Weights of a small transformer language model.
Size: 13 layers, width 384, vocabulary 4096.
Architecture: rotary positions, no biases in attention or MLP, untied embeddings, local attention windows, gated attention, value embeddings, hashed n-gram embeddings, an embedding shortcut, learned residual scales.
Training: 544M tokens, 4148 steps.
Each number is 50 + 15 x the weight over its row's rms, rounded and kept within 0 to 99. Layers, rows and columns count from 0. The size before them is the row's rms in percent of the matrix's.

# up: layer 6 MLP up, 1536x384, rms 0.0621, rows 584-592, columns 192-383
# down: layer 6 MLP down (transposed), 1536x384, rms 0.09, rows 584-591, columns 192-383
up584 101:43 76 48 48 59 50 39 51 44 56 56 23 30 73 64 72 46 58 74 58 58 38 70 52 38 33 40 38 71 54 77 38 36 50 83 50 35 54 51 61 40 53 60 33 59 50 42 65 68 30 58 62 54 33 74 66 42 33 69 50 61 66 36 54 74 48 41 47 44 70 57 50 49 33 27 48 36 37 50 38 63 62 29 59 36 55 58 40 71 44 54 46 37 75 58 51 65 67 74 45 46 74 52 28 37 39 58 85 39 56 35 58 48 65 50 55 40 39 52 64 66 25 49 77 39 39 48 81 59 40 42 49 25 48 26 55 64 47 55 45 65 70 36 56 15 40 46 62 54 19 48 72 42 19 59 47 31 42 65 12 15 65 42 52 71 33 25 28 35 43 36 33 40 47 81 55 50 43 32 30 67 44 57 32 72 44 51 61 48 62 83 37
down584 095:32 39 49 57 46 60 63 73 49 46 66 54 59 55 47 74 61 68 45 68 45 50 56 51 60 23 42 47 80 58 50 59 50 58 44 44 72 64 52 62 60 61 43 32 41 42 38 36 66 39 55 74 37 41 86 58 72 49 74 58 69 34 64 49 30 33 45 43 39 67 38 46 56 54 22 37 45 11 70 49 53 52 39 37 79 43 01 62 61 57 79 44 53 68 15 69 45 64 77 44 57 39 63 54 54 55 65 70 28 49 57 69 34 54 75 35 72 62 55 38 54 43 39 57 55 64 39 48 78 63 54 43 46 37 51 38 64 45 29 51 51 50 36 58 61 54 45 30 61 62 52 47 79 34 73 78 42 74 58 40 38 62 34 47 55 31 58 35 53 53 43 52 34 39 31 54 70 64 69 99 44 38 54 34 36 44 45 58 30 23 63 82
up585 097:55 46 38 67 55 49 78 24 53 60 60 58 82 51 55 53 39 56 37 38 47 73 39 27 22 52 68 45 59 39 71 39 45 80 39 51 53 81 18 32 75 33 62 37 35 54 45 77 31 34 48 31 58 63 53 58 51 65 85 49 72 38 47 77 64 60 27 49 55 35 31 38 49 54 41 62 44 68 44 20 56 52 44 61 48 54 45 10 49 46 59 41 18 65 52 68 59 58 37 56 50 44 46 34 52 58 31 49 36 66 40 68 83 53 49 45 58 42 54 27 41 43 70 37 54 49 28 37 51 35 49 39 63 39 72 56 48 43 49 57 45 32 40 40 34 45 46 53 34 58 58 65 51 55 63 29 64 51 60 35 71 79 40 46 35 49 69 59 36 43 58 27 25 61 45 41 66 23 41 41 46 64 86 45 70 36 47 52 46 58 38 52
down585 089:42 64 58 32 44 64 56 38 37 44 44 29 42 48 63 27 85 34 40 58 49 26 80 51 44 80 42 42 70 56 43 76 64 45 50 40 65 58 55 34 48 66 75 73 45 79 46 26 46 62 13 35 48 47 23 53 44 58 37 59 24 63 64 32 57 60 54 44 24 55 35 37 51 60 64 59 63 55 52 54 60 44 41 79 48 36 71 51 43 51 56 26 38 71 35 51 43 62 55 50 70 52 67 54 55 50 62 27 53 31 63 54 31 43 60 74 53 63 45 63 53 47 59 46 23 42 36 37 41 66 63 56 55 60 42 65 27 29 60 43 61 35 85 43 78 48 37 06 43 28 29 41 49 47 54 45 41 60 27 54 75 31 61 35 56 58 44 36 51 58 64 57 30 59 49 57 79 59 43 34 13 49 34 63 39 36 62 40 34 54 59 34
up586 110:48 26 49 48 51 53 63 27 35 89 13 48 43 22 39 67 59 64 49 32 40 74 59 47 39 34 64 48 49 61 70 39 54 42 33 65 58 37 48 48 30 50 79 57 34 53 74 71 66 36 33 73 71 52 42 59 59 63 61 40 40 22 55 69 48 38 73 64 68 41 51 38 35 66 56 35 15 32 59 47 39 39 68 58 73 51 20 42 80 62 32 46 51 37 43 62 39 59 42 28 51 40 51 59 33 73 53 28 42 28 69 55 57 47 43 52 52 13 64 23 45 67 46 54 24 35 35 64 76 50 39 77 50 57 61 56 45 53 43 58 61 58 31 38 36 58 69 54 44 36 46 49 34 49 37 63 57 69 32 42 25 57 34 50 08 74 70 42 63 38 46 54 64 52 29 50 27 62 26 49 34 44 50 32 75 62 54 35 57 61 41 38
down586 109:46 28 59 56 59 39 55 57 30 72 13 58 38 43 54 35 47 71 26 60 58 63 35 39 44 22 41 49 47 59 81 36 38 78 48 70 64 66 37 62 48 58 41 74 66 48 59 78 52 39 30 79 58 45 38 41 49 49 67 42 36 28 77 82 53 31 78 73 55 46 60 41 57 64 49 47 25 40 62 26 54 44 84 35 70 61 40 38 66 53 31 27 63 51 41 24 27 67 52 43 74 44 57 20 39 52 62 46 58 40 47 46 55 61 70 47 50 47 60 50 53 73 40 48 28 41 42 58 53 71 66 63 40 72 33 60 53 19 55 39 62 37 38 57 46 26 69 62 43 17 37 39 44 42 47 71 61 44 20 65 24 55 37 75 24 67 65 55 69 57 49 46 79 80 61 49 38 33 15 71 48 36 48 33 60 47 64 62 56 73 46 44
up587 096:48 47 56 59 53 37 52 30 60 68 10 53 26 24 66 38 30 64 27 63 50 36 60 51 59 77 59 51 44 31 19 66 40 41 28 53 57 59 27 48 49 56 72 42 67 60 25 73 46 62 39 65 48 45 59 71 49 38 36 65 38 29 54 47 55 54 46 73 32 57 62 65 27 49 37 42 31 51 83 80 52 37 61 50 46 63 66 55 25 41 41 30 80 58 39 55 44 53 57 34 48 66 38 62 47 50 63 54 36 55 26 42 28 25 51 39 55 46 37 75 40 48 38 59 55 18 57 38 41 59 35 43 50 50 41 48 59 42 17 38 35 86 63 37 35 50 59 57 51 68 59 52 37 51 65 45 11 37 39 66 54 46 65 56 61 51 50 51 43 44 67 47 87 51 40 44 40 41 80 45 64 55 52 57 40 62 48 50 32 57 46 27
down587 110:31 67 40 48 47 61 36 63 46 51 47 37 56 48 54 84 65 27 78 64 67 32 52 32 57 48 76 58 63 68 52 39 47 42 45 37 58 70 62 66 17 60 35 63 25 55 57 19 68 57 73 30 38 70 51 29 49 57 67 30 57 46 58 39 33 59 50 35 79 26 49 68 43 37 50 65 64 41 38 15 48 74 49 56 33 67 34 45 74 52 83 64 10 66 62 50 55 58 48 51 48 59 50 11 33 44 39 61 46 37 28 27 70 55 66 52 28 54 54 15 76 53 49 61 48 58 56 42 64 63 81 28 36 56 81 63 56 63 69 31 72 36 54 81 41 57 48 36 67 46 56 50 62 37 23 55 83 78 43 53 33 64 47 44 30 28 33 52 54 74 41 47 28 45 58 54 61 68 15 57 47 67 45 45 39 45 49 49 38 52 59 70
up588 102:36 59 57 29 58 49 61 76 60 57 59 33 25 44 68 48 37 54 28 55 61 40 69 48 43 61 56 42 63 57 53 48 38 43 53 57 28 29 59 63 56 56 42 32 86 48 48 49 65 75 62 58 55 43 37 73 25 72 22 47 52 59 63 71 48 45 40 43 48 64 40 48 33 46 50 66 34 52 57 50 70 54 55 50 29 41 82 62 40 52 52 29 82 22 47 39 43 58 54 57 31 54 24 42 69 21 32 88 43 33 45 73 48 63 59 71 56 61 64 28 30 36 37 54 39 10 75 64 47 13 35 56 69 50 54 51 63 36 76 46 47 48 48 57 45 57 47 48 50 47 43 29 43 31 76 43 35 37 74 59 44 64 65 64 21 56 40 37 28 59 48 64 37 54 57 44 43 50 54 40 44 64 85 48 67 38 41 45 25 39 58 21
down588 106:50 71 65 05 62 39 80 63 54 54 40 38 14 45 61 63 32 33 39 62 57 37 48 15 41 48 56 60 60 63 47 62 46 21 84 61 56 24 60 50 51 34 46 40 57 41 33 50 57 61 51 65 49 47 38 72 30 49 13 45 49 49 34 47 29 48 34 53 57 81 44 61 30 47 39 38 49 51 52 65 53 43 38 32 49 51 69 51 35 51 73 26 81 24 61 45 49 39 72 66 24 57 18 44 62 23 47 71 46 51 31 71 57 52 61 60 52 70 58 31 41 55 37 42 34 32 66 66 49 29 46 67 66 51 29 57 45 61 58 71 51 43 47 57 63 66 48 64 42 44 67 30 60 25 59 34 32 70 59 73 24 59 94 69 28 50 60 45 41 50 42 59 45 47 45 63 44 45 35 52 55 56 76 64 46 44 47 22 28 50 71 14
up589 098:71 41 52 39 67 45 55 30 40 57 52 39 70 49 33 44 49 60 78 59 58 48 58 74 38 49 35 66 62 31 51 46 62 55 56 30 49 42 52 24 36 49 43 47 62 59 43 36 58 59 39 23 67 75 58 55 62 55 65 68 38 56 48 48 34 73 47 58 63 46 38 41 22 51 74 37 45 66 54 40 59 33 27 66 45 40 40 78 69 48 28 31 46 57 33 40 72 81 56 33 45 52 49 55 58 59 24 53 52 65 62 80 62 65 39 56 27 64 59 54 34 28 47 54 64 78 42 60 89 58 51 70 48 55 53 57 61 51 22 58 58 78 62 55 72 41 37 45 15 61 36 37 53 82 42 35 52 24 51 36 53 55 47 67 64 46 53 29 79 28 65 14 67 53 31 43 67 32 55 27 66 65 47 67 83 72 53 31 43 59 58 33
down589 099:73 52 47 55 72 56 67 65 69 54 38 60 54 66 33 33 57 71 63 47 56 65 44 89 42 26 48 39 58 51 53 42 44 52 37 55 59 83 41 22 43 48 40 43 28 55 76 40 61 49 28 17 49 49 37 34 49 52 39 52 31 71 89 59 53 50 46 60 65 41 44 47 81 54 58 56 41 43 35 29 44 68 74 73 43 69 75 54 72 54 57 51 29 71 50 49 41 58 54 73 37 54 70 70 68 57 38 35 34 57 47 53 45 39 56 44 39 51 83 72 49 27 52 64 55 50 33 21 48 46 60 61 45 50 46 63 57 47 56 70 31 42 53 39 53 46 65 27 60 46 48 76 36 38 42 51 96 53 55 60 27 44 37 51 47 44 52 40 39 06 58 43 35 69 28 33 59 50 69 25 62 60 52 45 79 37 44 39 53 56 41 50
up590 100:43 41 44 40 64 51 70 42 53 33 63 15 39 65 60 62 63 73 65 57 35 64 37 30 35 71 41 66 70 46 38 49 36 74 62 43 49 52 52 55 55 60 43 57 74 67 50 66 37 50 20 82 44 40 64 45 72 46 35 36 51 55 36 34 49 58 64 26 66 51 48 36 51 47 52 26 38 70 38 68 62 40 57 60 38 59 75 48 76 66 09 60 51 70 54 52 46 58 36 33 41 39 59 43 55 49 61 50 39 36 44 55 49 73 74 66 68 50 22 48 50 41 13 33 60 66 75 48 62 37 34 46 36 40 43 49 05 20 53 65 38 44 59 46 64 72 49 38 26 72 26 57 87 63 52 42 50 71 77 45 47 67 19 57 56 56 19 56 64 25 74 36 31 67 48 65 33 55 22 65 60 39 68 48 61 21 24 62 67 41 41 77
down590 104:53 29 68 56 67 67 55 60 72 30 49 61 33 73 38 46 37 57 52 44 34 80 32 14 50 63 52 68 36 55 27 45 14 77 53 67 68 41 31 46 61 49 58 52 64 65 40 49 28 62 51 42 41 49 72 59 68 59 48 51 74 48 21 41 45 63 76 66 70 61 67 53 52 76 46 36 47 34 07 51 39 60 70 58 60 50 43 36 71 54 49 52 37 73 36 42 47 57 44 38 52 27 52 23 18 53 38 32 79 53 63 31 39 59 54 78 52 37 42 77 37 44 64 42 38 56 61 72 66 29 38 43 44 26 52 51 45 30 41 39 50 54 53 37 47 74 61 46 48 55 31 48 72 51 49 44 35 40 66 59 55 55 62 42 37 53 43 43 36 63 67 28 78 28 39 70 47 45 34 75 60 51 45 37 55 38 59 44 72 42 28 65
up591 096:51 56 41 53 65 80 81 51 36 51 56 70 63 46 46 36 40 56 78 26 40 49 38 24 60 38 64 39 30 21 33 59 59 62 43 75 59 41 46 55 12 31 63 39 43 45 43 49 18 44 32 24 71 72 59 39 43 41 73 37 37 56 58 43 62 47 69 50 48 51 26 48 67 34 40 55 45 53 58 71 50 68 42 36 15 59 58 36 47 23 64 60 50 61 23 37 44 25 24 53 46 46 40 37 52 57 55 34 61 29 72 57 55 68 53 48 54 47 50 51 33 54 28 52 40 62 28 49 70 59 36 44 25 71 61 61 31 43 70 48 66 64 25 34 57 83 50 62 35 46 39 77 37 43 53 38 63 45 62 30 42 63 43 49 30 30 54 66 47 75 22 54 63 40 30 52 74 49 67 50 59 49 54 46 60 37 44 65 81 40 31 37
down591 092:19 52 20 63 41 86 41 57 82 41 57 77 27 36 51 53 61 45 39 52 61 64 73 31 36 49 41 54 42 32 42 54 49 34 54 76 54 56 65 49 58 39 29 30 30 39 28 68 61 37 37 40 59 52 91 35 42 39 83 37 30 59 35 62 51 48 48 68 47 41 38 54 51 50 35 34 43 78 65 26 72 54 74 45 56 77 38 66 62 72 47 73 45 55 45 54 63 34 36 53 58 43 29 42 48 43 58 64 66 46 35 66 42 57 62 60 51 42 38 49 70 51 32 34 32 64 79 31 34 47 79 10 27 66 49 50 55 21 63 24 36 49 25 13 46 52 48 63 47 26 44 67 48 43 54 08 53 28 59 39 35 45 50 72 33 41 51 48 57 54 32 76 46 57 44 33 26 29 49 64 30 62 48 34 36 59 40 41 50 50 46 63
up592 099:48 59 54 65 39 43 62 28 23 30 64 65 67 29 49 59 60 67 65 31 45 48 71 53 27 40 54 72 80 21 60 45 51 83 44 49 66 59 18 46 48 37 70 48 58 57 36 70 54 32 61 44 45 21 29 42 35 62 51 71 60 27 82 65 60 55 64 36 36 66 53 69 60 50 61 37 67 67 34 56 45 65 35 48 57 69 68 56 69 34 44 62 59 62 54 36 17 61 36 47 77 44 50 47 63 63 40 69 82 40 27 48 71 59 33 22 25 63 43 64 72 52 32 38 26 44 34 58 48 47 64 39 89 48 56 41 67 53 42 47 33 67 43 47 48 39 47 37 26 53 53 50 71 53 72 63 54 49 34 41 68 66 85 62 39 47 74 45 43 49 81 28 48 54 74 36 61 55 34 57 44 53 45 52 67 44 73 47 40 51 39 34